Weights of a small transformer language model: 443M tokens.
Each number is 500 + 25 x the weight over its row's rms, rounded and kept within 0 to 999. Layers, rows and columns count from 0. Numbers have three digits each. The size before them is the row's rms in percent of the matrix's.

# layer 9 MLP up, 512x192, rms 0.0738, rows 134-227, columns 48-95
087:469535440532529508550515518489473480498481528544510532483485496495464514504526488486488525486477523495473507489499550466480540513511497497484536
095:492522503522505451464476498451476477463547530497484511531528504508542477471457488517486527473518472483471498505475475478484467478469421477464488
098:472484485466495528438510543529552508476497523503550531511504471488508492513467500503488465514520464514475512475506503486543543505511485439508500
103:473507507496488514533491480506493498559507503496483496532483492531511508468471456468482538493520486486512467489487484478484499559507472457524516
099:445505487485507502509510528486486497489531524478483520510508492546483521464534529497494475473518500476483474509467530537535493485505511481482514
105:547488507511499524500500551513458515477493539470559487528507519496510507498498496492516522568519511504471488467490547494484489471522487493501502
094:480471463478482461499512497492461500502489473489501511530535516507443489453526472489525499471520510468513514498483549489482519486532466506505543
104:453516522508482500444483492490464458456500477518536500518496515474497540517475499485489445571528495504499527497486500533499504514485470494538506
097:471469494510521495532557491521522506509470479439453522478526517487502496446492519476502494486500453498478483495499522516516487480526514500467536
099:529489480476501524531505514477514515486503536448488495533516495516500473483495503509456459468477515447506490496508483546532491500505480514505495
104:524485489503528501530502527506484489505497501527491516483494526467486503503488502521492507520492500524474500510540465520520511550501522540521529
098:501522467482502503454482480463499481495503472506482498502487539519512548509508475461513504531500562470511487472501483493510458530515499521481452
095:504463502509522455525498515508570525515506511527478539509504516464465480533482501521492525506517445491537514457478502499498517461506491504495527
094:551511506494512500508460526478525493475495466537537518452475494535469501476498455512435466525499512502511518452470479508519493540473497490540525
096:493497467522468495502496498522533474494462494519481485487480520473478461485522488508499533531457538517554492444504456510541530495470516516513471
103:486503516488481481513462495446528527533567502472472490499499512478480500525495495495496504491521515508500506494487441521470491523480536482525480
100:477504524505505471497460518516468521512526505451495512456513489493524502507501547512539497512529521491509484539484470513504525492529513498470469
105:494512503511499500494500490494511518526490509468517480492426481530502512504469516525499502504539491509490459517504463528545521472511486487519500
099:523514502497462524483510502502498475463498515545528536486534540459516540475454515490488495488510441482503506526502539552506495491493546502502469
093:521547456476542524553554506524494473524534524546479507484546515526475475502500499544469465506517528469497496480490484526536489537498490490521531
104:497506451488483417467526468496466517509482509527490507541458488484495508484530500501487508491470514531497500506511556539459497530464525491523489
102:476512481501518481468500451497497516477511532460499462504525475520507495460492452531413469513468505480497482505474504494514444492512497442492486
093:517502512490475484514490492480478482511535486478514549520492513491475504554506524465503507508549502468507539453460533503475498513528516492497502
101:508509487520444480497478449511504553505470482465506500503477486547474491512516461451485538479528459532518449468488513527508500466478528491564536
096:490534478487550534468491468492518481503511527522535502520499493523509505501520496496514506522500506502500541518570499506458522543471482480501488
103:513509493563485522539483553499461516500499515501519521507521501465479555509504497471502526531511517486482571521492477529516503454503481494506475
098:483488457510475511503521477524524526504477474455506494479482530470511486495494487494487482447494465483536519538480465494490499492528482479468536
094:534466516432524516462491480525517494537498499511511511505532513543483522476487464512497502470473471512550509541461505498512485475516486505506486
101:464484487525504469530498484514530489480527493543491486512523466514521514502505490527507525473486540519526499475481492493514516526526489475477477
101:525439506521477534484451509494467508485507505497499499494583482502470527483524527497499501547485510502446557466528477499506508497487491496523519
103:513490521508496501504496488520500567461487524504546496496473540451500492480506448554500534514555488494475487524520510498519509469494488519485513
102:487471501488495528518478501490498480510507515464517502541510462518494470499505450476498475468489486505562495470475501502503500494487494490505524
100:471495495504499509471485512510520477480536505488487484460542455456506486481486506507496471469472502553480530510549471472495502534484478502437521
089:501510542479519524483467514452484500508497495494476520460517516509495480458523557501481496517544538467519457470477457544490457555557497474491487
101:500523498514503523518486497518482520521519506505444514475461547510481464497465535491522520499453484506483502513526526440522501472510481509509512
102:549473526529518488435496508476504532481534497538501451473520481504509501508534469447452497510540489536480467517453490489479489487489508536505478
101:453495550521480475542497470510499526514532451506467490485463556501518519484505490520512504474498513456483482529478504580492495485485487474503467
109:513505515507491499473468523479529531476492515471485491484493479520503513493473491511477475530498514490565513503465509511475518535469503504528463
105:522486522523532468499492467509510535536507535477508468509497478489475540473527478483486489514516469459513533493497524493511485503513470502519475
101:458482529523483478489473510506490473539471548517471484497530498512506480547485514495486534457530506516500480429487499489488483534519476481506460
096:509518477456499473544498468538508462510490503491518514481534525494476523461512505475494506460509492504533442514501441533488521507473514432535461
142:510510555562477478515525510534504469500479563509495516502490529547500504520514505532463471477548518502524509502489467526486488526506496506526518
098:460478473506521529477546529517476499511494469517509490513504519512506487489470436526481524520469483472473500514525523465500493472480455462495473
094:516499450464548492480509501501432492490472503479538494493477501480500499472520469500518514516536525504457437493507473511497483544508498460435534
094:531498478512463486475474494512477475479472469544454477504517450552510561529497456466459499533552523514517491464510535505501466488511457500508515
100:464460470553460530495533528503523497535498499491482494536466474520531454518495511527481516516455538516511497527517520538490509477484495512485509
099:522505549509521548543553519489547479505480513462486533478488564479507479552509493495496507498493513492496496542568490516483549564521540536490525
102:521468521465483549545482503488498481488541507529573512468517491486500522502504451520473497543487549530521519535502531500483523497513489544553517
091:559438530474465516499473516478511480487521537484497502500562454529486459477482519471536492487532534511520444499508520509514444567510527516524526
102:516482521484474519526540479494478513516507494453510461518489518417480508492453486471477490538500526538496535531512531522485501468463500504513509
096:499492478468519441459501464523504468546508478494515508491515516446542497486497450463517489511489532523508507501464491501516479499476491533525458
097:479517513503528480486516511505515482526553528472502503496494483469453482514514513513505448502486480507524526460499556490534488547514447517501492
098:505528501559524507499534477470483508511503526505571513522464485520483508484441558529522522494563487476506517494493529532496530541513510487461461
102:494485509460493506497508519535501529538482481502486455476535511493502455551526487493506484518450484514525494548525489495502549523503503485485506
099:457479497499479476497504530499482538522515514506482500496509501501501484536538493510480470448478509499528524458512513523478503493537518503474486
100:445448526468490526442467526492562520513481530476492475497465469488474528496531487512487478458512523453468517537530480534484513499484497474514482
097:520503483496495523555508503470500524457538529526519474487504434476535532470536523484505473536492468505546497503499529509523506500454514493458540
096:505484472487475486515546489505484517487469500500494515488468537488478489484510501490541463520505502521497523487471509507566491449494514487504460
104:482505487489524463481528494494512449478496524530509522509477527477522460485490508501501473511490514515453475538517480463500490482513513518533491
110:491540489512481506519475485520509491500513507517495517552513481498530490454488503493484499512500489507515529459480544494434490504484452486523523
097:490448505506566471493427463465514504529475505513481499473517512489481516511506525473490497504474518468479446544489471491453468474504518506504500
100:511530514509506505523527508505516485487498485502478502518510513472509555517513493463467454461531509520463509519521492571465478530480528503543547
093:508528491491509494480490494416497439476532522480491490541524529490516496515491552510508476512470497513440495499528508488495472477494542490484469
111:523548510471496497506466522543475489477449514459492504497511498504493466493514522485485479485500488470490523510513570504518548517505507483497498
100:516463497481527488457497474504497471457497491490528506495480534478509513489490513488516504517507529455501525521529492507470498527530554445494502
093:470502431464492485497532540444520494519468527483522491464519522487474536498575541476501497519484503515514492488498486494553461498487565433476512
090:519525448527508506514516539492535518491488532457481524412511485467536522481525497536479454508494498485522487508494460476474551475516509551482468
100:496484477494508503471551507517480485477475517527516500486510526456490489548482496533517468498445498460535506491505486467509526505527499506513520
098:571556492469497471497488476518491495517499504480488554546508524501525471480472484498475501474523503524488549479446504537474509486499461530501491
103:507512535482487457502468500490483502553462535513485510499470513497473476482507471500483456523472532539487462516490487458538470487522518478515488
094:502534487445477528486482539505501492515507522552488539530445531482543485476506500508496450522515533509490511502495507476487488501504498501544455
103:481500511484485483525525487538539456522497510507471488474542507497521493491515429495449524477528455479521496486502490492508512527454503491489463
104:513479520498465544516499492533502498479488475499479503476485471547496489492464485472526518469462518493526480464532482516509469507479505511445527
099:534493481477506450490497493488504499511553508497487478474491463474476480508505509542532494518495482475489531517497574551488463487460499506507489
095:473565498510510525493475481539478473497494481493505478524554461487465522478495526471529469523502518505510491441445534501475497526509511487523462
099:484477484496505520525489483515543518490465454507510498519545480504493493525505509507504510497499517450538471471477461494470524515509486501479518
096:478535471539495506523490477516518510504477478466530482507502505463518477478521495479453523483473466461454501442514529481512514482498463498502499
105:554534477475519507515447517510469516512469496508479509490519545468508481477501569505501467502526529469487536503495493529512510452494474520500485
094:519509513466454510501527478497481498510481506476486515512529488494503468512486496484516525489487515472526498526492506465542480476501515444515488
099:491488459536480543449503531509536488470481494519468500518481483514498487521509506514506540470479502512576468478545527480498494511502513518458555
099:540478517478518530484522540506522505506471522480540515506508497528499505541529469474512517504513547509484471528556460497481494487510501510506434
092:454513514516492472488519520516550538490481515476523489490509488529514486500518526516493516543515530511517532514518503494510519510496515555471560
099:462489494510518448511478462474530501458501466548498524497495467500520437528540483538495455491515511471432513474519480519557531538525474492472506
099:566468510496498500514529505501515494504531510457504512444512517465503504511482510546543492514479494500486473508485524467542477462531512505485481
098:513468473493493511534514519484474526535491510525506493463479475506504475508495487479491520501483521527495456531494510530511481497497566495506556
097:522510507422449521515525499525507512531483520499473484483481512495477493513530507526533514506516504512485464507507500533527525512479538490473526
105:475477549463515480506508517472505496509524511457493498475513476493488493494498527537507516417541516481510527489452491509478474485507485504504529
102:535479508504483500535494499503489513492516542498487519436477513513510536501532551477505546529540420506498493460508462469514485501500542472498518
103:490513496449512509515539490468494505512449481481488502508496525495506468534487481505450493497487472505498540538499504509521492492518498478506496
099:512483493513515503532526530519565457501487498475542526531509467500489470505478515447422504510464491490485514559484515535505513443485504529534476
101:463512521527459505463497515526477553444534556493502474471527484528482532499554513524491508544468450547466513466488505540496474507522426499496515
095:478490489518446471492497511470481530515489476478502454490469504464473533486430472502566520470492470533513489542469471510522485473504471468498516
106:469489512475483470498521481509538490523504508435504498533514501468483533520548493473517476516468502475480472508528502463512482535502486488507506
103:496486509518510479488535492514461514515470512511511433544474523481509496469493437517485476489479528496488481484521485494474468536496501502489489
# layer 9 MLP down (transposed), 512x192, rms 0.0694, rows 134-227, columns 48-95
088:494526571484489527500503488484523529528475457531513483512482488519528483527492490488519486489503512508502525480502462500516476501513485520530494
098:518520529465526482505503472503514510503505521497482459437515489533484513503485450539529493468513473504486511491480514541533452474490530523484510
095:485491488507493501465466530506531514494517477505525507523535491551516518482529548469536470460528476461461480497524515477497510516484493512538502
104:520503486487499457510480465508515477504499503533546483476515499568475522516493475502507535508508493516510518488538536457447492504518500484495479
102:465521497496509529480536521498532524456482517535503509488521485502498536516499482483511507502494449500491505525487512491546529527464504505503510
100:502517491471480541499496492459451512471542504508528488506504487465498488498465482497492497503502510484487538468473527513487489438479499488528511
087:502506506544506559495497510480511509474481516523486492498476507509512505529489512513522509533508462521473515502505478490503526516426522501497463
103:507438512542500488506480469502538501497511518501492488505526506457465485533544480530500510500491521522487541506513498525512532512546494485527499
097:498499474482492489532471456461471496490516516515482505507532501526515483481465493505492515460473512505498467486476463485458470515486502479523531
101:487483525495501511464502499520462529505517517519445520533525521456489466495464481466485488513491480474516491536511542507494490533473497541517495
104:534504486467504532453545499496488543485457505501456552508521480492508507519515550496478534520501514508464478488520484473494527497514495532532490
100:504524480505521509476505509554501471495466499490530528528518535486522472477508488527467472530478488522517526518470533478510493498513464528479499
096:487504530508462519499479498470482518531470515554509464516505496527510454504476495505450532495514526504494477502501484515531528503517525489478503
096:507448510462498484519543501518509487464534494467506489500491500466485487494500507479515538515527485509493480483478494503528501459464466515481510
095:514497544529500496518461519493491488510490473513488488486442517472510515569468521489508502498520520468507510539497500488527488496447511446540498
104:486504430508507500479457491517514516494484500517533495465498511497477545513473484511444496477487497477503534497502525489496479462460478475496479
101:520511538480479457520500477511540475536514472496469502484486432517532478498509497496472476517504522513470524504465478506495527511476474493475472
104:495508506521538502524486501499525497509519493510516507481464498506529503503469524507530499475434473493545474526522442511522513491494463498509538
099:462546509485493452500513527495505489495507492524497491526487500502494526462549484462487506494510501497537496531510497500482544480530528492484554
093:497443480521514515480454519484474469501483489494493515500477531486543536499473488483531541491479476516499528543490480535497490540505535526497533
105:487480502486480509522527505472486548515530498511494504489497520551483484502538496511502504544453527539463488524536485487518526489484503491499463
103:511491475502492433502517535529551513486470492467524482477533472493488541453479519504485495447487505507515528488502473511503472520512491495498539
096:509502487492491476449525514496519490486450491472484512525474484496518504478492520525477477485470497468549451486497489499501476482481496477503482
103:516508505501551495491506453454460511572523550519511535547532547489547508478524530481495496500495539479502513487522495500493520504480486542508509
096:494469494505508488557487451502549496451477519498476478472540461517536477487522479507451481490469446526508460501512495480499499507467497516497518
100:502492509465501516506542488514491508500514501510473518513471493525504452530461539514499520482481447510517460502482492487520527539508524496508506
098:496500515513501496518515485504500477454552511505490508464477485479501511487547494503559523459512522477521476467515470532553489479536562520479480
092:503436512556474496484441495507547512489492515530489489522458481478497499511496525523520466561505519483499513480521498474500517503540498481457523
101:498515494470509474450507503490467494468494508502531494507497511531519493513522537533460473495494523503485503492471479516517494475527509469490484
102:502510509477491510523560492506514509507515478523469459524482473525437494494540526522460492501486496506515517487517511538484513485509474475506513
104:507483528517486530515519449533462502555521508436505507517488544466541483512516496516465514488493532537475493534483513508517517505493483525498503
106:511496505504499501454527519522492504494480467498483503507499483478482532508530500491535458511520535481463510529507485481487508463473504481544500
099:458480517539530503485520461473465503467453514519504523507474525485468503464487511528512492497466450468515488467517513490535475525521504540498504
096:491515489500472532504499519481521549513485506470501492487495497473491500493499509508493483534509517499524490449523490503464510551496502485532478
100:456477469490452509466506512538573474474473500450478523493498519512558509498486489503507506474492502477544484524481547524492482471483500522473500
101:536504524488511539545504506484496523530476490493516515494489527436472512532475514516461497536540517521468479493501469488468495529491504527511427
101:521474503518499448472500504484523515481530470508457470449486459537498547506491536557505523487480508506523523500468482487534476487503508461517505
106:510527511473511531449524532553510481479535561490488499502471511483485480530494511482461499487465458542523496485480529481489516478529508475476515
103:461509492527498493501503462505508492527549493504463518487520505469529505516494465506489476460449494506452535528485478482505518513510513428523499
100:514448517461517499529536491496462514522499504505505524496490497458484488557497509491496530510519485518506478510508462475530529482502539481487500
098:507485450514510480494490483490496536523487521506488486501471439518508471504515477492518535472530456512500460466499542488482489476500562458510472
114:503530544539510474491479553512510512500519530518486504490448517505529509519516501532480448479515491548512524499477519530528509525518477517516487
098:474506465517526492432493451526496486518515492513474525528517530566481493501525514515483535543491483509507524507537511479517503570494477511496523
092:529525508475487478500468445465484497499518512489511544557486512481496510505528521519497469505489475503495531511508509529506503510473479479507456
094:493489514539505558480486496493502539524512520497540488508509519529481496508527478512515522510496547483501503455469539489503533442467540523511490
098:491507468454516454488494472490534454516475515488531538473475545473485515489496507481475489508470484495478521524504493524483533537478577461467556
099:498538473455536508471535507509525511472529490499497476484464507560507538458498509508489504531489483518488497491447496506489515498496533524506511
103:482468491467537510460504512557540497495479486494499511503541503514492458510500515534491536500470479504515500456498519488468479478538467497480514
091:495524483526518503508503503492511529533508484503451524506524528474501498480516518533502470498490483536499542482523431500500470503559456477519522
104:513479486505513514483532473506497511474491537502478493454529487512481524536483561510559476504472468514514496515506485456533494484477500504519490
094:498483510516508519490520506469520515482495547496479521480491508506486509501453537525531487482510507461522486502482516476490512473503450525495504
097:504472509479461464492491443485519555534519499482516458470498502487477555524474507514511487534472475467519511498477495500499487495489493510498481
097:475511503468485492483480541536500505458540520486491539544505509544496477522525507509468486502483470455528525508469523480498502520492502513510485
103:506523478497470481473477510521444501497482441480505493515498465506480530491515480493514485499482508474504480533498525556555475495491487478451533
098:527480464500469531505493473460461484497516524560515478522528491520509517485540453488524523482518549492501484490509491503503495508556513513492496
102:506493522476493499498477478476496486467533533537517510471525516517486495506507499466501483501467503486551523468545452459468472461466500479495476
097:516545476533512478475493527501528457497446504525499476447445496525476475470519466523508495514535521492505546448467514481500495471501517489467525
094:514504498575475488511486485486542469491511485487503498497514481484484458479508513488449523513496477548523482520470463511502479540472514477510510
103:537507474485504494514506540484527483512503468456488541480508541494523503503494486483517481481519492482460533522494514474505510472491507470537505
106:497515502479468503459512468488487512511484524504488479511497469454480533489478484504516489494532491474509478491474499497560520514508519512503475
098:504508485510437501473495478518498544490465536459521450541478484488460530448492492490522462532525514434496499490495531491462530511510481429534510
101:480515491455441478513540506483491497492449457470507532476523506486513490522456507534483507530463472492545466492488480526539513470518504481493494
096:524437518495471533514517505521492492506476453448526529485490524475457472532475490512514524506458495506531483536478475496544569524532520528491497
104:489494507527534495499537482470521508516478495505529520467476504499498532496480515494498493522524508512472486511483449516505493517525465500487492
097:481478474531538513496505529518482495535505477552500465457534469528461506528459517499519469516535505491534499470487537527522514486459491528500513
094:504483506554546523539458490522480511477500485499483525507497483468521486494495492542528502496471489515528504505480480524507523486501455549489514
092:477522447572487488501515511515508458484483542482495482503478479461491484494504484491475562509463542495486532464483440497542484511469484507494485
099:515483514528493520479487463514506539505543505496504512526474493528470489475511520506488508468514492519456473463482523538507462515497556487518539
102:520515504513497539444493532531535498509507485509465517474526468559507476508487487533512509503488529530480494483493502503513526489494519501492532
100:483499495533515509489462448509468485505487509545505483497474506529495510519457513494511527480519472486532528452513510501483478515498512487562501
095:488494526497476508495505516533503523469503497514458484491527506476531549532498478499521512481497498509473452499488471478479500482550500510473459
106:508504495514479485524487485487502514507521482506489489526482481526502500494517483525526532502537457530533469537484493513532567501516529488497486
104:513518507490530532483532488496485534472436525438512524484486483475499487521514505473504492492502520514484486473460509435471525528503501475516484
098:485506513508501506485458516501474441494493516508487462500511489512533484506504524505466473503522513532534503522494461490507503500451446526516466
093:534527499504490481489516505464467485499530462474486508516491509523450486459552488515480506491474491485510497560509502480514506533500477514501496
097:522475495512454522479519497496516561473523489473449540491523468541506468476526542485481470500492460434502461545482498490497543489495499476486480
094:506523494484503538493517468487528556475475518497506503536498522514476492541476536473480525498514473505481497541538529481518468502515551553463501
103:532486542516537477471486490532488486517478520479466494522521483563481473485536486528438497504500535537499493451502549473526487477460482514507510
093:473471521485500493528489509487471488499481496531522514488493472453470497502454461530463498531504458538463552501500512523495511491512510572484498
098:519473496470515471528468508425505477559500508538531507522518514503538508489509518474561530523475475497485519482511536491464478547507479504472508
098:509510470579492535499502497509465537491517516499429487495532485501477494526539519502486484507456487514546510534515479503509480501486498464489512
093:518494482435510491483505466504462444528537444472501521528452514492499491505478444497522471479484530511539480494452530526504491498468509497518495
098:502483503516481476462486553529516504496490503512480465509429545490535506503464482502529470498492463505478510443494453502517476535515470501495499
099:530554528532526495550510496472498480511504501494515505492506496499479523499506480484474517514539522460474514525495506502478497482473498500483560
098:480496503482477509526518515491506518506493503486517520454480504451472483504485532495499548473508468528513448468463519494497519522509534534488448
096:500511460522548526463542497477502498499497486505516526492485537502533515490493456525497489467504442501461524529511476512500523543515479517501525
103:531509525459504502533472541441507532503505499540468456477504488531530535516483512494532511476506506475554478431514501490474490510496526498520459
099:528502491505450487539490492460546502486515493526501519482507510553461516504464504530534547498457524514495501487489457495458466504508516500509554
100:491495520491502482478494526463522490529514460515484496487468505511517483493502464505444489525454495495478500532506480493464482466511471531495496
102:497481473460508482473524473537524482484523484477510458538505471559515485517500506470491481492546503473515543490428489492516493503511474497531566
103:523499500499490497497493489475507488513474432497507471479510501500470459503465500503523482507498539526475497489509514493507499524513539518508520
097:471523513477511513519488470535484503526504481493547486474537517466500516526487470528560506518495522476509511523522489500507536530452494508494502
104:501523447511552471484521448518475555504510519509492447500495512431557488520483478505478477533484464504528536526556496502540490499502476457469487
102:509484547501494479523489484465469536508498504520524512509486489529477512502523439498488527505546473502529488493527513465490485457522532497518525
# layer 9 MLP gate, 512x192, rms 0.0756, rows 135-228, columns 48-95
094:507495541499499494475509501505519544521450534460507480514495488543457473474474490551541539542460461510495515499498544473507538481466513490460501
109:533464475480470490473504472495476495548532517450476466510492487496500517507500496486455488518489480520458474504465508541506481487510472480489514
099:494470537557457463472495554498480493490484513495479468505504514463483505507503504514488499483550516497512519462490576503516486489536514507516504
096:546474471484489486533494531471482467502521482475487499509506520517501519521480504472491523476511504488488541503521497550490488511512528503508545
101:486497512469455481457510475482494507485507529500491494498512504514499533499511515508509463518500468515519517491467470523513495462492505492528483
132:517475518522488555468499497491500501496521524529473479444487490515519510485454479527507522533510500546489514488503496496524528480452488481537484
102:533498499509470501520512529514506522490509503507508467509468495507563487487487505536467519486521485529510530507497487488507542479483528583477490
102:469476522508455538508502524477485501518509508465515476472503496517497510486504533544538532487474500502516492520474501523510525481476504467482500
101:506522482477513508495511527516521522513504506450525487508496476506523523508517484461472496471477495503452512532512485492460458474429495475544505
104:498492497487499510533504500541487469515506509499510486515519494466501487474496481506543491525509500479494535499495447527540472489483483532524505
112:477478507556478513479500487509526470506463527512451490487477552458517479474493532504476517518472491486538466508476485479515510482513498485481470
104:489499489509518478471499489492494499540529525499462498482501523478502518480489548522505487505500516500475497485508478470527502464443559503495497
091:498530530508477472496456492503517530533488548483464489487461530470498542494490544511464465539509520538498506472483524525545518492487476491496541
097:525470504517454510479489537513459473497516511546506489477526491516490536544499502483514513471535509497480511484560513476532452444499483503467516
097:548519477516474490515457500489501499503489515506513543530501490501500512517459480514504520541468472443493539494510511480478518487515460519543499
097:483509502509492473533554495487519509509516505470503502497505514522516520507502543579502505452508483531520501414479507502515501523502502489476526
102:542495496524501470501515480495506473482522494467501466518483517472508512551506514493493493471524501488543541521500507541497465474500543504503522
102:517516494528491456480478503491466499515486549464481515499478535491516519503444505507504542525544514485466470532503500527529517450435520498477492
088:502467475512498510496471477441509510431499483453494524555531529444524541485501478502499529481488493508531498515512546516449495523490501480462500
093:464498539509495493464478461533560501513477479495518464524541488477507517497491466564453533468544477484540486485459505498463503516514513519518480
100:481494503516511499505527493531483502495497493509529492493543494484502493503482496532481525475506509509533554509519487484458543469526500508513481
106:493515491502444495476504490490482509484503486494499452509481465515503550481548468477454515531515483501514502471477571510553484470484506502545491
099:477461503520468485494513501478518530500538489476536543514462509501486502523531457522501479503504462500477496469488520511458512500487531504501498
099:516498535488465468530488470495525488469468491472472517524494525509481537488474484513509538477520496504471504506513513501499479506471492518449518
112:494512480507474514541537442518506475509464541499488529538476491478457518449467498524468517491482482491493481499512482505516548495508524540509470
105:514492561533504540562498523554493554499515491505487493521468477505530483496475482558501504506492511485535531512501532519503492503501485535502489
092:488505473492473486492505532430549486516537457462501476493518518479469521516510546508449473533506524485480508507530470502540460443491522487496499
101:551438540534528461485482483487459480520521480489509522539491480499499492551519455523429524502509466488524469520456484497476517512516474500517522
095:480496518522508499493451491532508534471468488467505497443514476487532530529447522512517492518505478488504520512493467499481465504531525533486486
094:501515533510520492504506519512514502551506512478487554512475518496499561527510503507475490519514506522520506482518540543506470511506520516466462
108:491496485492489508506509472507519565517460516507473526520531496530489500531531522465489453472514525493477507513422516494479473519533479520558499
105:528469514500495472551453521490484520474525510528501470503514472518512519518484503529520534547459511504523525540522520509560475478515495505500486
082:501479479480518528482505543460484499515552481484490504539500506522512516523488504496535474512523497473509467505463530510498504471539488524455490
094:487512467498479535501486487520575526509510529507524520527485503493518500522471496533518531498510478554511549507474466513467449461528548516483499
098:520530475506536530495498510491464473494465503522496501475498511503476546503518469513500467546529504449515490518506514526507504483538498505516486
099:526501479461508482464498497470515495485507539463473500524559508525498470477456517485490537496497510546564534506542498503522471493492535502520480
114:485463505495473452479527524510488481511493527451519489451550502480516508467513509502512477496439430545527483510511517497511469499560519484475496
106:493463505511501498531506526460488531515491506535485513515491544452478534483519532479491477528475463527500495461486476522509495496516467517486521
101:504528487537483464544510528499445498499506510553492484494507517497521526524495532534506532483547491467513542485455538555502487559502495520517470
102:507482525491461530527478530557508497534521497475475476531522495518491498487483479521529529529491473547529474516451486518466482484480505562463508
136:543461553523454479500525518520529483489499567483465517497473513500550518488472519526484480485534505532539525488489520543486503508465492531514465
089:485468507502470513511507538491517557546506515517518461514491491455560525484468524488514483514524472490492480473472527543482467478498472452517455
085:531498480457533516457491514521527473478538510505483543483500535529476507519484485507513520495524447491494529505536515497476461491482509486486512
090:483487525445534526491486548479503495467497475509497512496495515477484498516504540487482474472522499468496460532496505484529536532491488532475492
098:556475479541496480496481484497491570463494496442474538485481529509471450476500516459519502508525476553481487539506474504493485473491507523457529
098:477502487505477516560502522447480488493474521496483532472533500454513503528518480499493501527539497429490527462465508433458509502492512516470495
102:496446542483462489501503512491518476537519493525491467496541501458523532487461483507534483436491506519461499472502485496506492514463507493476458
098:493579519526485506489522516505495506492485544502498537510508500487505504473508532525488516547500470502466505458457468465523481511532475501498503
105:493483493450502482490495487486502493501491509481537492493476477494521535509546508460498539510515479488527490472529464538523461483474543483493527
087:455539501489550455517517523521526460537491502486551499510512529405482506489502537508510490458503519470487479520499456508484499490531517557504444
096:471516507509504508469527513506495485487518483500440488520527452517566509494542449475515479529515523538503477514493503503506524539486479460474512
098:501503472485490508463469501494490493504497501464458495523493519482497503509513453490482514496495509524534457471526551490477505472477528486524491
111:487488529521503491546474476444453517470499523489499492521500505513497508509517485514496501501513499530509493510528507516518514500452538530442496
103:504517483523484523523451543480478530513528576524483487528488463472518541479540526475488481528536513533490481452473505513513537470508503525517474
101:471506476483494531466474511477552525512477516512440501533506471493525555543494494498433489472504495489531501529465523447499506472492482488523502
103:498517552491508511484508544477482438495446492495545484471517506507429558469498497506492509512507554487522476484458479502527527477474496516450529
087:454541499522485520505506544485486527462480519509525518504558471519508548477484497484477496510489530492514511502509468519458529519497472468518487
103:483466500515479458486483500432491480450469509509490490512519483510537475480539494485464489528525504508501495471505491521472484520477522533494502
118:534442537461522473493503516511470501519504503509533495522521528524526498527523455516504496511459478497492498530502504514470482501528511516487524
089:500528518485493554522541475529532483480496534456532498527534538501449503511530509470515491471465507511518479524534461507504488452512524498535505
105:508434497501505478507507509473471505471511524455463560491500508465482483520488547475519489478509496524515486499530473537519526462486550542480487
105:497505511471504455525490515515517444493494509529547416556512455542561512464533505487474446520514478490474506534486528519473469506481537514486531
130:542469530493516510495547495447505490512488488510497514456470486521488521515461484520542490465524519545479466463507462524481474509517475533463515
093:490482455540510515489481533509470519526512496510505500496499538480498490544426521510513533508523490518499530494523512471491490475441476493499438
091:537509516514487451468521499446507487545515481528509483482491514471530510458482477537558525495509485511535527525497509448506509479456476512527464
095:493517506538507464477521498511485526485500462501566483497491491515517489500524506476487523536492534499501462506444457528475524502485509540534466
104:502525504496509536495472484479535488479488479510491468551509540523510500470470472527480508533525585511462480518515496520483486482478477523510533
087:448496479524506542535482513494519489519454491508499493502487511495447513539531480479520524496527485473490503485511501509511479480496517497507504
100:540485484514492496515458502494509505494465491499501513525557525493500518515533471510537489492504490489517486488479517546506477501531520467483513
102:520503493522478471470490491471523460506469492447480473457509504491519552503479523478460494460498516524449508458558530503505540494479488518485514
097:480459494497513467557500508539506513461497485486498465554504536471488507504540503492508522528497478503567507473517538547507543500485489481483504
089:507471500489479501515514494542545490533521470538566511502461476506515496506493500518513475533510551507486500522486530565518520452471491538499486
100:501456491526482536473505516489508503490490567486480482480511546513514509481460463503494498509551521500499499498485542459490503501492539519503471
096:507478531527491507512498497470543510503511496495487499522548485489487505509499500510533543506477531467498451480492516488464470480482509445507466
105:530526507561502514508509518505488521513498575485461493492512475475453528492510493531514506510504500507498561529512504548503459461504485481480474
104:511490539538487526498476532501509531471509567482485481470477531486492515507538527519520443497499497496518490516506506511497537491502513468490494
103:515497456469484491477529526505508446538516461549485520512552514467493498530504506499445502500477528511486476539494481495524516466498492580490471
091:484513476537521461493478472464477529531492513474494476504512501501509531505519495494416478545468504491546516492486508514485494485496499482477491
096:496483517495531497519517528485478525537478500523515465516529467533540479493484495489473511516449490439496419524499524503502517538510502530516473
094:518525576453481521538462526484488464527505490510523468470504502506456521456532519482521480460501496531471468467453509504526476511456501520501516
092:520497472499480485513493476493449508504509460495476498509549509515471482506474495543537559491497488516520537481476466536485531565469494514475482
100:494516491522486519514518534527559485515480467513523470510499475503526519497505516457478494495516550492499498461517497517467470480469489545451521
095:555516530549497480494497518487514477491507473453526483457529496467495491480522514532474529451500546504495497494506520523484507514498529506486488
098:509522517520462486545502485506515499458517520474464529513467472450497528530487488433506517473507471466459504498484522511518458496520485502522504
097:497462487534491520508507506495497512461525525494502502458494486493502530523547567511479473481508529466587483461511538525504443530497509484496529
096:507478466493528514514508479525488516512525518473486483517504527537516492492505440532521501495472516506482483509448505523468508521514450527500513
097:509457495530487470489463512474519488513530506526514519512512490498520511472544524501522493501562451504462518458466492524492534513506510476525497
092:488447520533503499472493463463544517565518431515518445525468501491504501503508503496521467511531465481477487520535505521483477512453512532527488
092:539503527515513464498493492509492497502516503514491470511528474537544554502475440493511487532531491470489496487460497476512442470503458491495519
101:474471505517445532483527506550478467457462486503515506499511547472488519490515487482523497529505493519470473512482457518535502498536494488458552
105:478480506548518484465507491560514472511465490477448488534527509470571490479479511505474464509506492469515534486512547499479510500503489500470523
113:527509489499472489467520439481554535514547515476452466514518504463512515504492527508491496576511425516511522506497529511518504446509499510515496
100:515487519498517496502528487477502536503530514495480538530497550465485491523482499547490495497485474471501505535531510515521520488520495500483484
090:504465524489489520469457447507523486522509464508465502422452530501495497505524482501471479514526515505452485573518490505506493472480456520499525